config.toml
n_layer = 9
d_model = 512
d_mlp = 1024
activation = "relu"
norm_eps = 1e-06
qk_norm = false
parallel_block = false
init = "normal"
init_std_down = 0.0
lr_mult_o = 0.713
beta2 = 0.95
grad_clip = 1.0
final_lr_fraction = 0.1
seq_len = 1024
steps = 5660
Each number is 128 + 24 x the weight over its row's rms, rounded and kept within 0 to 255. Layers, rows and columns count from 0. The size above them is the row's rms in percent of the matrix's.

# layer 4 MLP down (transposed), 1024x512, rms 0.0244, rows 781-805, columns 384-447
size [115 114  96 116 122 105 123 105  96  97  89  90  79  76 105 117 116  77  85 113 107  94 115  94  72]
[[152 111 145 112 142 157  84  85 149 151  67 146 155 132 156 124 111 145 170 118 166  96 150 178 125 122 103 111 157 167 133 140 127 121 136 134 101 141 111 171 137 136 124 145 119 123 151 169 133 142 116 122 125 127 139  89  58 125 142 130 128 161 190 108]
 [139 131 121 144 109 166 100 126 187 113 108 145 102 159 124 128 132  86 135 122 156 169 134 144  98 147 102 112 122 164 129 132 132 114 174 152 134 122 138 120 172 176  83  94 154 114  96 173 128 130 141  91 160 139  94 145 139 127 119 152 140 135 126 134]
 [110 130 137 189 157 155 103 125 131 116 133 146 116 124 160 117 135 151 104 122 140 116 107 167 142 121 102 124 105 171 127 130 120 125 143 124  95  99 150 120 133 114 145 141 128 113 123 151 127 127 129 117  95 131 120 148 103 148 150 137 126 143 138 125]
 [120 125  59 132 123 136 102 113 107  96 103  81 163 157 120 110 133 121 147 109 186 114 124 130 164 125 174  82 106 117  94 139  89  75 144 108 119 108 130 115 157 141 117 134 164 122 131 160  98 165  76 142 101 119  98 151 151 141  96 165 150 110 110 140]
 [137  89  91 124 142 152 126 110 123 126 139 154 155 124 147 132 166 144 114 154 124 162 167 133 101 127 103 110 121 127 134 176 102  96 178 125 120 118 145 101 108  93 179 116 177 161 145 129 149 140 106 147 106 141 135 112 143 142 167 149  88 165 125 129]
 [127 162 129 115  62 153 117 138 183 153 132 122 113 164 126 102 129 170 109 148 112 114 143 128 146 157  84 122  72 135 126 123 114 132 145 122 165 117  84 139 171 137 128 144  94 139  96  97 101  89  98 142  87 130  95 152  91 128 147 154 136 128 126 124]
 [104 139  81 128  86 165 108 125 142 141 110 184 115 139 135 132 135 112 115 150  83 126 125 147 107 114 131 166 137 123  95 179 115  99 116  93 135  88 133 119 158  68 100 168  83  87 162 151 145  94 131 106 130 112 133 159 121 148 163 132 124 101 107 124]
 [118 154 110 120 119 132 140 137  81  82  97 130 106 101 129 156  87 108 119 202 135 107  73 144 134 156  89 148 153 115 118 140 139 142 108 116 115 136 197 130  99  92 149 119 115 136 110 102 130 124 109 114  69 103 144 120 114 125 114  82 106 142 133 126]
 [120 174 202  92 133 101  97  89 158 121 134 108 143  98 140 104 138 135 101  82 131 128 126 134 155 115  96  86 126 149 130 131 128 132 144 135 130 125 115 109 114 154 107  84 179 103  96 138 106 140  94  92 142 161 146 136 118 153 108 130 112 174 135 134]
 [ 97  93 141 113 132 134 107 163 116 135 113 138 146 106 115 121 168  92 139 118  74  85 163 143 115 163 111 158 125 141 148 144 117 138 126  91 129 123 146 124 110 107  97 134 158 104 186 125 144 149 146 134 113  95 139  73 158  72 116 158 105 174 123 138]
 [145 141 129 139 133 110 130 117 156 113 110 130 114 107 127 134  87 149 140 139 143 104 130 178 143 126 152 162 154 129 116 158 108 168 146 143 105 135 121 156  99 154 128 125 105 135 127 123 164 120 133 141 118 141 100 114  90 120 107 152 102 114 122 122]
 [104 160 151 111 141 137 123  98 119 115  96  99 135 168 124 137  85 119 140 120 135  97 196 128 136 143 128 155 161 121 125 118  80 145 139  95 138 126 117  92 125 108 139 104 114 167 170 136 129 179 166 134 151 130 128 143 165 114 127 155 104 160 166 136]
 [138 181 147  73  99 141 117 133 114 138 154 163 140 131 139  72  98 112 109 160 136 141 127 159 171 113 150 165 117  72 108 128 131 119 168 107 113 117 145 109 147 111 101 120 122 119 114 114 136 117 143 159 111  78  94  85 120  95 125 103 101 162 124 148]
 [142  94 111 170  98 133 118 123 100  93 152 102 135 149 135 170 183 173 101 139 112 156 143 115 113  92 136 107 126 180 127 155  99 157 140  76  94  97 132 149 137 105 129 119 112 116 180  78 141 123 169 118  78 133  93 140 126 100 118 165 104 154 161 116]
 [134  87 103 142 166 174 125 110 149 124  94 112 140  93 118  90 117 139 143 138 145 165 126  91 140  78 106 153 146 180 108 128 127 174  84 121 142 118 153 161 123 143 128 135 143 151 107 117 128 104  58 141 137 140 109 125  76 110 132 134 121 141 133 164]
 [119 144 149 112  76  78 131 140 146  92 163  95 133 100 112 139 180 148 119 165 132 146  86 105 156 112 106 160 154 168 173 123 160  81 106 106 136 134 144 136 113 103 148 151 131 119 162 139 162  96 120 113  90 144 132  98 143 107 114  87 125 105 120 118]
 [189 163 143 174 158 142 116 124 124 108 137 137 123  70 117 155 116 125 156 143 109 140 105 105 121 114 153 134 142 175  96 114 131 138 120 151 154 134 107 150 141 154 143 131 129 119  95 156  95 146  80 143 117 144 118  85 135 145 107 143 135 162 131 156]
 [ 92 128 121 110 146 164 150 124 144 152 131 136 147 168 189 108 136 130  77 140 157 124 126 129 139  90 166 109 122 144 130 150 137 155 155 156 134 123 118 140 133 139 100 141 146  82 107 133 172 136 122 172 152 128  80 106 123 143 134 166 139 102 139 110]
 [123  88 132 125 152  88 110 157 124 141 144 103 163 107 144 136 104 107  97 113 117  91 139 155 129 132 138 132 161 165 188 152 102 134 108  82 127 106  97 135 134 132 111 143 113 154 170 101 155 127 177  97 149 117 119 156 104 108 120 134  71 148 155 136]
 [102 151 128 154 113 106 119 143 148 142 177 120 102 154 103 105 138 151 115 152  99 107 115 130 147 149 109 131  80 126 110 145 163 111 120  92 144  98 168 149 130 132 143 121 135 151 127 106 182 105 121 131 104 102 109 146 103 121 131 133 148 132 145 108]
 [134 151 116  89 133 147 111 131 125 122 126 134 140 103 127 129 158 142 124 109 116 135 161 111  77 161 142  93 154 166 139 111 106 143 139 142 150  91 148 104 100 106 125  88 164  99 101  98 128 116 153 115 128 137  98 135 140 139 158 148 139  84 137 151]
 [143 143 132  97 153 123 102 138 133 113 159 101 120 152 125 140 141 112 118 131 138 110 129 168 162 119 164 131 170 134 106 125 130 118 143 115 142 128 154 125  81 102 111 117  68 150  82 142 140 155 151 188 142 156  99 134 119 137 123  84 112 124 158 138]
 [112 111 151 111 182 141 146 101 158 119  75 119 143 132 140 152 146 105 132 128 118 113 123  79 119 139 129  70 183 132 115  89 127 129 126 168  84 111 107 101 144 116 118 121 110 103 150 126 157 158 135 112 178  95 117 132 143 113 110 125  97  95 125 143]
 [ 88 120 128 131 128 137 105 124 158 135 147 176 120 107 145 126 135 121 155 123 124 130 129 119 100 138  89 131 102 132 131 157 137 107 152 124 159 119 144 164 104 137 110 182 151 141 129 123 115 152 176 132 114 119 139 149 149 135 119 120 101 117 125 170]
 [112 136 189 101 121 147 117 128 101 134  93 123 119  78 158 156 120 124 132 119 142 152 162 119 159 134 140 109 161 120 157 133 125 141 122 120 162 103 149  93 109 155  72  98 155  81 138 133 141 191 119 133 114 114  56 193 115 113 116 114  96 130 150  71]]
# layer 4 MLP up, 1024x512, rms 0.0261, rows 782-805, columns 384-447
size [105  99 110 114 105 106 103  97  96  97  94  86  85 101 108 107  83  90 109 103  94 106  96  80]
[[134 151 101 159 121 128 130 105 152  98  79 139 173 107 120 150 127 155 109 113 154 109  93 153 137 104 160 138 103 129 103  89 131 121 154  94 145 137  81  86 125 108 117 128 101  98  88 101 130 124 140 109 135 111 135 149 161 129 156 135 126 147 146 140]
 [128 127 125 160 113 125 118 131  89 118 130 125 102 100 134 125 138 123 139 121 113 122 112 105 116  40 112 140 131 174 136 141 115 139 178 107 130 118 107 141 111 144 111 102 153 121 131 160 121 128 113 117 133 134 140 127 139 120 139 137 110 123 142 189]
 [149 130 180  97  82 108 118 159 144 117 120 150 108 107 129 151 142 152 147 109 137  93 141 140 188 103 152 153 121 121  98 121 130 137 130 134 114 112 124 102  98 100 158 137  74 139  82 105 135 157 126  89 124 125  82 105 153 138 107 127 105 100 128 159]
 [100 125 146 136 154 127 111 135 122 115  80 139 148 131 126 114  85 104 134  95 100 103 100 122  93 137 115 114 151 122  88 115 175 124 128 146 125 133 137 129  86 117 146 107 105 143 107 167  93 157 115 129 145 140  94 185 138 138 163 138  72 123  96 105]
 [154 154 133 114 129 102 137 143 122 147  90 147 161 135 135 107 123 103 126 119 120 113  95 116  49  97 153 181 144 155 164 137  97 138  96  96 113 117 116 116 128 101 168 113 154 132 108  64  78 138 115 106 146 134 130 131 174 136 144 116 110 144 153 149]
 [159 159 130 107 140 114 122  92 126 160 134 114 178 138 122 128 150  74 129  80 163 136 113 142 125  98 102 133 139 121 124 130  77 142 122  78 133 135  80  96 119 135 176 107 164 102 115 104 136 157 107 128 166 131 103 132 106 135 147 105 121 157  86 107]
 [143 113 158 111 153 137 122  76 160 133 154 172 154 106 131 121 157 120 109  60 155 114 156 114 162 118 160 145 177 180 122 168 114 150 172 136 128 109 105 101 125 108 146 125  89 138  83 123 136 126  89 111 154 115 124 124 172 145 118 174 131 120 132 125]
 [125  59 128 170 104  95 144  74 132  61 106 123 155 149 169  82 101 116 132 112 157 134 134  86 152 142 131 122 129 132 144 154 139 133 165 158 106 145 148 103 124 132 113 146 115 150 150 124 113  95 109 138 110 146 142 132 136 157 107 126 128 134 160 165]
 [174 164 119 148 116 123 175 111 105  69 117 138 120 149 144 138 170 142 143 123 133 155 151 132 178 141 104 162 126 138 128 110 177  97 135 131 128 123  95 123 143 164 171 105 109 121 140 163 130 122 119 112 175 100 117 122 119 138  96  81 117  87 153 101]
 [125 117 162 151 119 171 101 146 165 107 123 115 113 133 122 142 137 130  81  75 143  91 136 116 135  90 125 139 118 123 144 125 130 145  99 149 137 192  74 158 117 115 154  91 152 107 106 128 138 127 136 135 119 116 132 172 185 132 122 152 134 112 133 123]
 [169  95 111 142 159 119 103 116 102 170 124 136 121 165 106 119 106 102 122 110 147 106  99 121  98 122 132 110 127 127  93  81  99  97 160 140 153 101 124 129 161  91 141 140 158 129 140 117 115 108 103 117 163  98 140 126 133 158 115 103 128 129  79 146]
 [131 109 109 169 140 138 167 147 148 137 138 179 101 130 108 127 160  99 133 125 154 108  95  98  84 106 112 109 111 135 125 115 128 147 155 147 148 172 114 132 119 123 171  77 143 103  81 123 172 105 127 148 114 166  90 134 134 140 133 123 162 174 131 107]
 [153 167 158 134 138 121 108 109 122 162 154 143 144 142  81 114  95 123 158 142  93 148 125 150 136 140 122 141 135 133 102  94 131 100 120 131 133 135  99 155 137 129 122  94 122 138 114 145 104 137 121 140 142  98  94 104 118 122 142 129 138 129  94 207]
 [125 129 122 139 105 138 109 107  80  89 117 125 151 148 137 157 130 124 126 120 122 102 124 144 151  88 152 160 120 137 166 126 136 139 139 103 144 147  98  92 142 112 161 114 122  78 100 136 142 144 123 130 142 131 131 147 143 131  76 151  98 135 141  83]
 [170  72 166 124  91 139 150  79 126  90 137 107 108 122 155 115 121 127 161 100 120 114 185 121 151 142 161 137 132 114 119 150 143 106 146  92 115 120 135 121 122 123 119 124 101 134 108 166 109 137 132 119 144  97  92 142 150 147 168 185 109 117  98 104]
 [116 156 106 103 118 124 106 111 172 117 137 152 146  85 125 140 131 133  48 175 149 164 109 137 104 105 182 113 114  99 123 129 144 159 135 100 135 148 104 156 112  69 124 133 143 114 111 141 131  52 151 110 133 133 114 155 124 131 112 125  67 133 159 206]
 [137 119 144 110 149 119 152 117 134 114 140 122 118  91 127 146 107 112 151 115 131 112 156 137 102  88 170 123  99 100 136 145 121 143  98 136 148 156 118 108 133  69 156 145 138 152 106 129 103 154  96 105 132 146  87 134 108 133 115 145  93 119 102 113]
 [132 127  94 109 126 112 134 109  99 106 114 136 149 173 135 103 157 105 144 143 150 150 149 132 173 124 123 110  99 118  97 151 169 138 126 141 149 116 118 121 144 123 152  84 145 149  92 126 154 128 149 158 125 121 102 146 141 129 112 140 151 112 152 119]
 [130 115 107 136 116  81 110  89 125 112  97 140 148 111 108 124 134  81 107 128 144  88 119 144 134  87 117 121 151 124 112  93 118 139 149  97 118 156 133 106 100 141 136 133  96  86 120 137 117 120 173 176 121 135 101 132 172 131 137 138 128 150 145 169]
 [180 176 167 160 123 138  90  94 100  85 127  97 113 117 168 181  80 130 142 125 168 149 115 111 112 106 103 108 167 137 135 130 169 121 177 141 133 163 112 141 134 115 140  98 124 116 125 146 141 148 115 160 152  88 121 145 143 144 138  98 143 107 102 132]
 [132 137 177 161 123 118  42 129 139 141 103 115 104 135  93 166  89 121 100 136 159 163 108  87 127 128 121 137 144  72 155  99 101  87 118 162 145 107 128 107 132 114 162 153 136 127 130 107  87 105 103 119 115 134 134 139 126 124 144 113 149 157 115 167]
 [170 148 138 134  70 159 145  93 141 154  99 135 180 119 155 117  93 110 143 109 128 129 139 146 124  81 129 125 152 134 141  89 106 106 166 101 153 120 109 101 102 141 109 125 137  95  90 135 160 123 118 150 120 124 106 164 157 132 125  98 161 147  73 142]
 [135 124 138 125 138  97 108 134 136 111 128 164 147  95 117 159 136 149 108 153 127 157 141 122 109 117 130 138 178 130 140 153 148 151 135 128 165 113 118 110 149  73 121 153  83 143 124 139 126 131 125 148 132 136 109 106 108 118 135  71 132  72 122 122]
 [103 102 103 134 125 135 146 110 136 136 118 141 148 139  65 102 172 138 118 154 128 169 163 119  98  83 180 160 134 161 105 117 143 126 161 134 144 164 100 157 145  97 162 110 134  87 112 112 157  79 109 168 114 131  94 114 119 171 148 145 168 153  92 148]]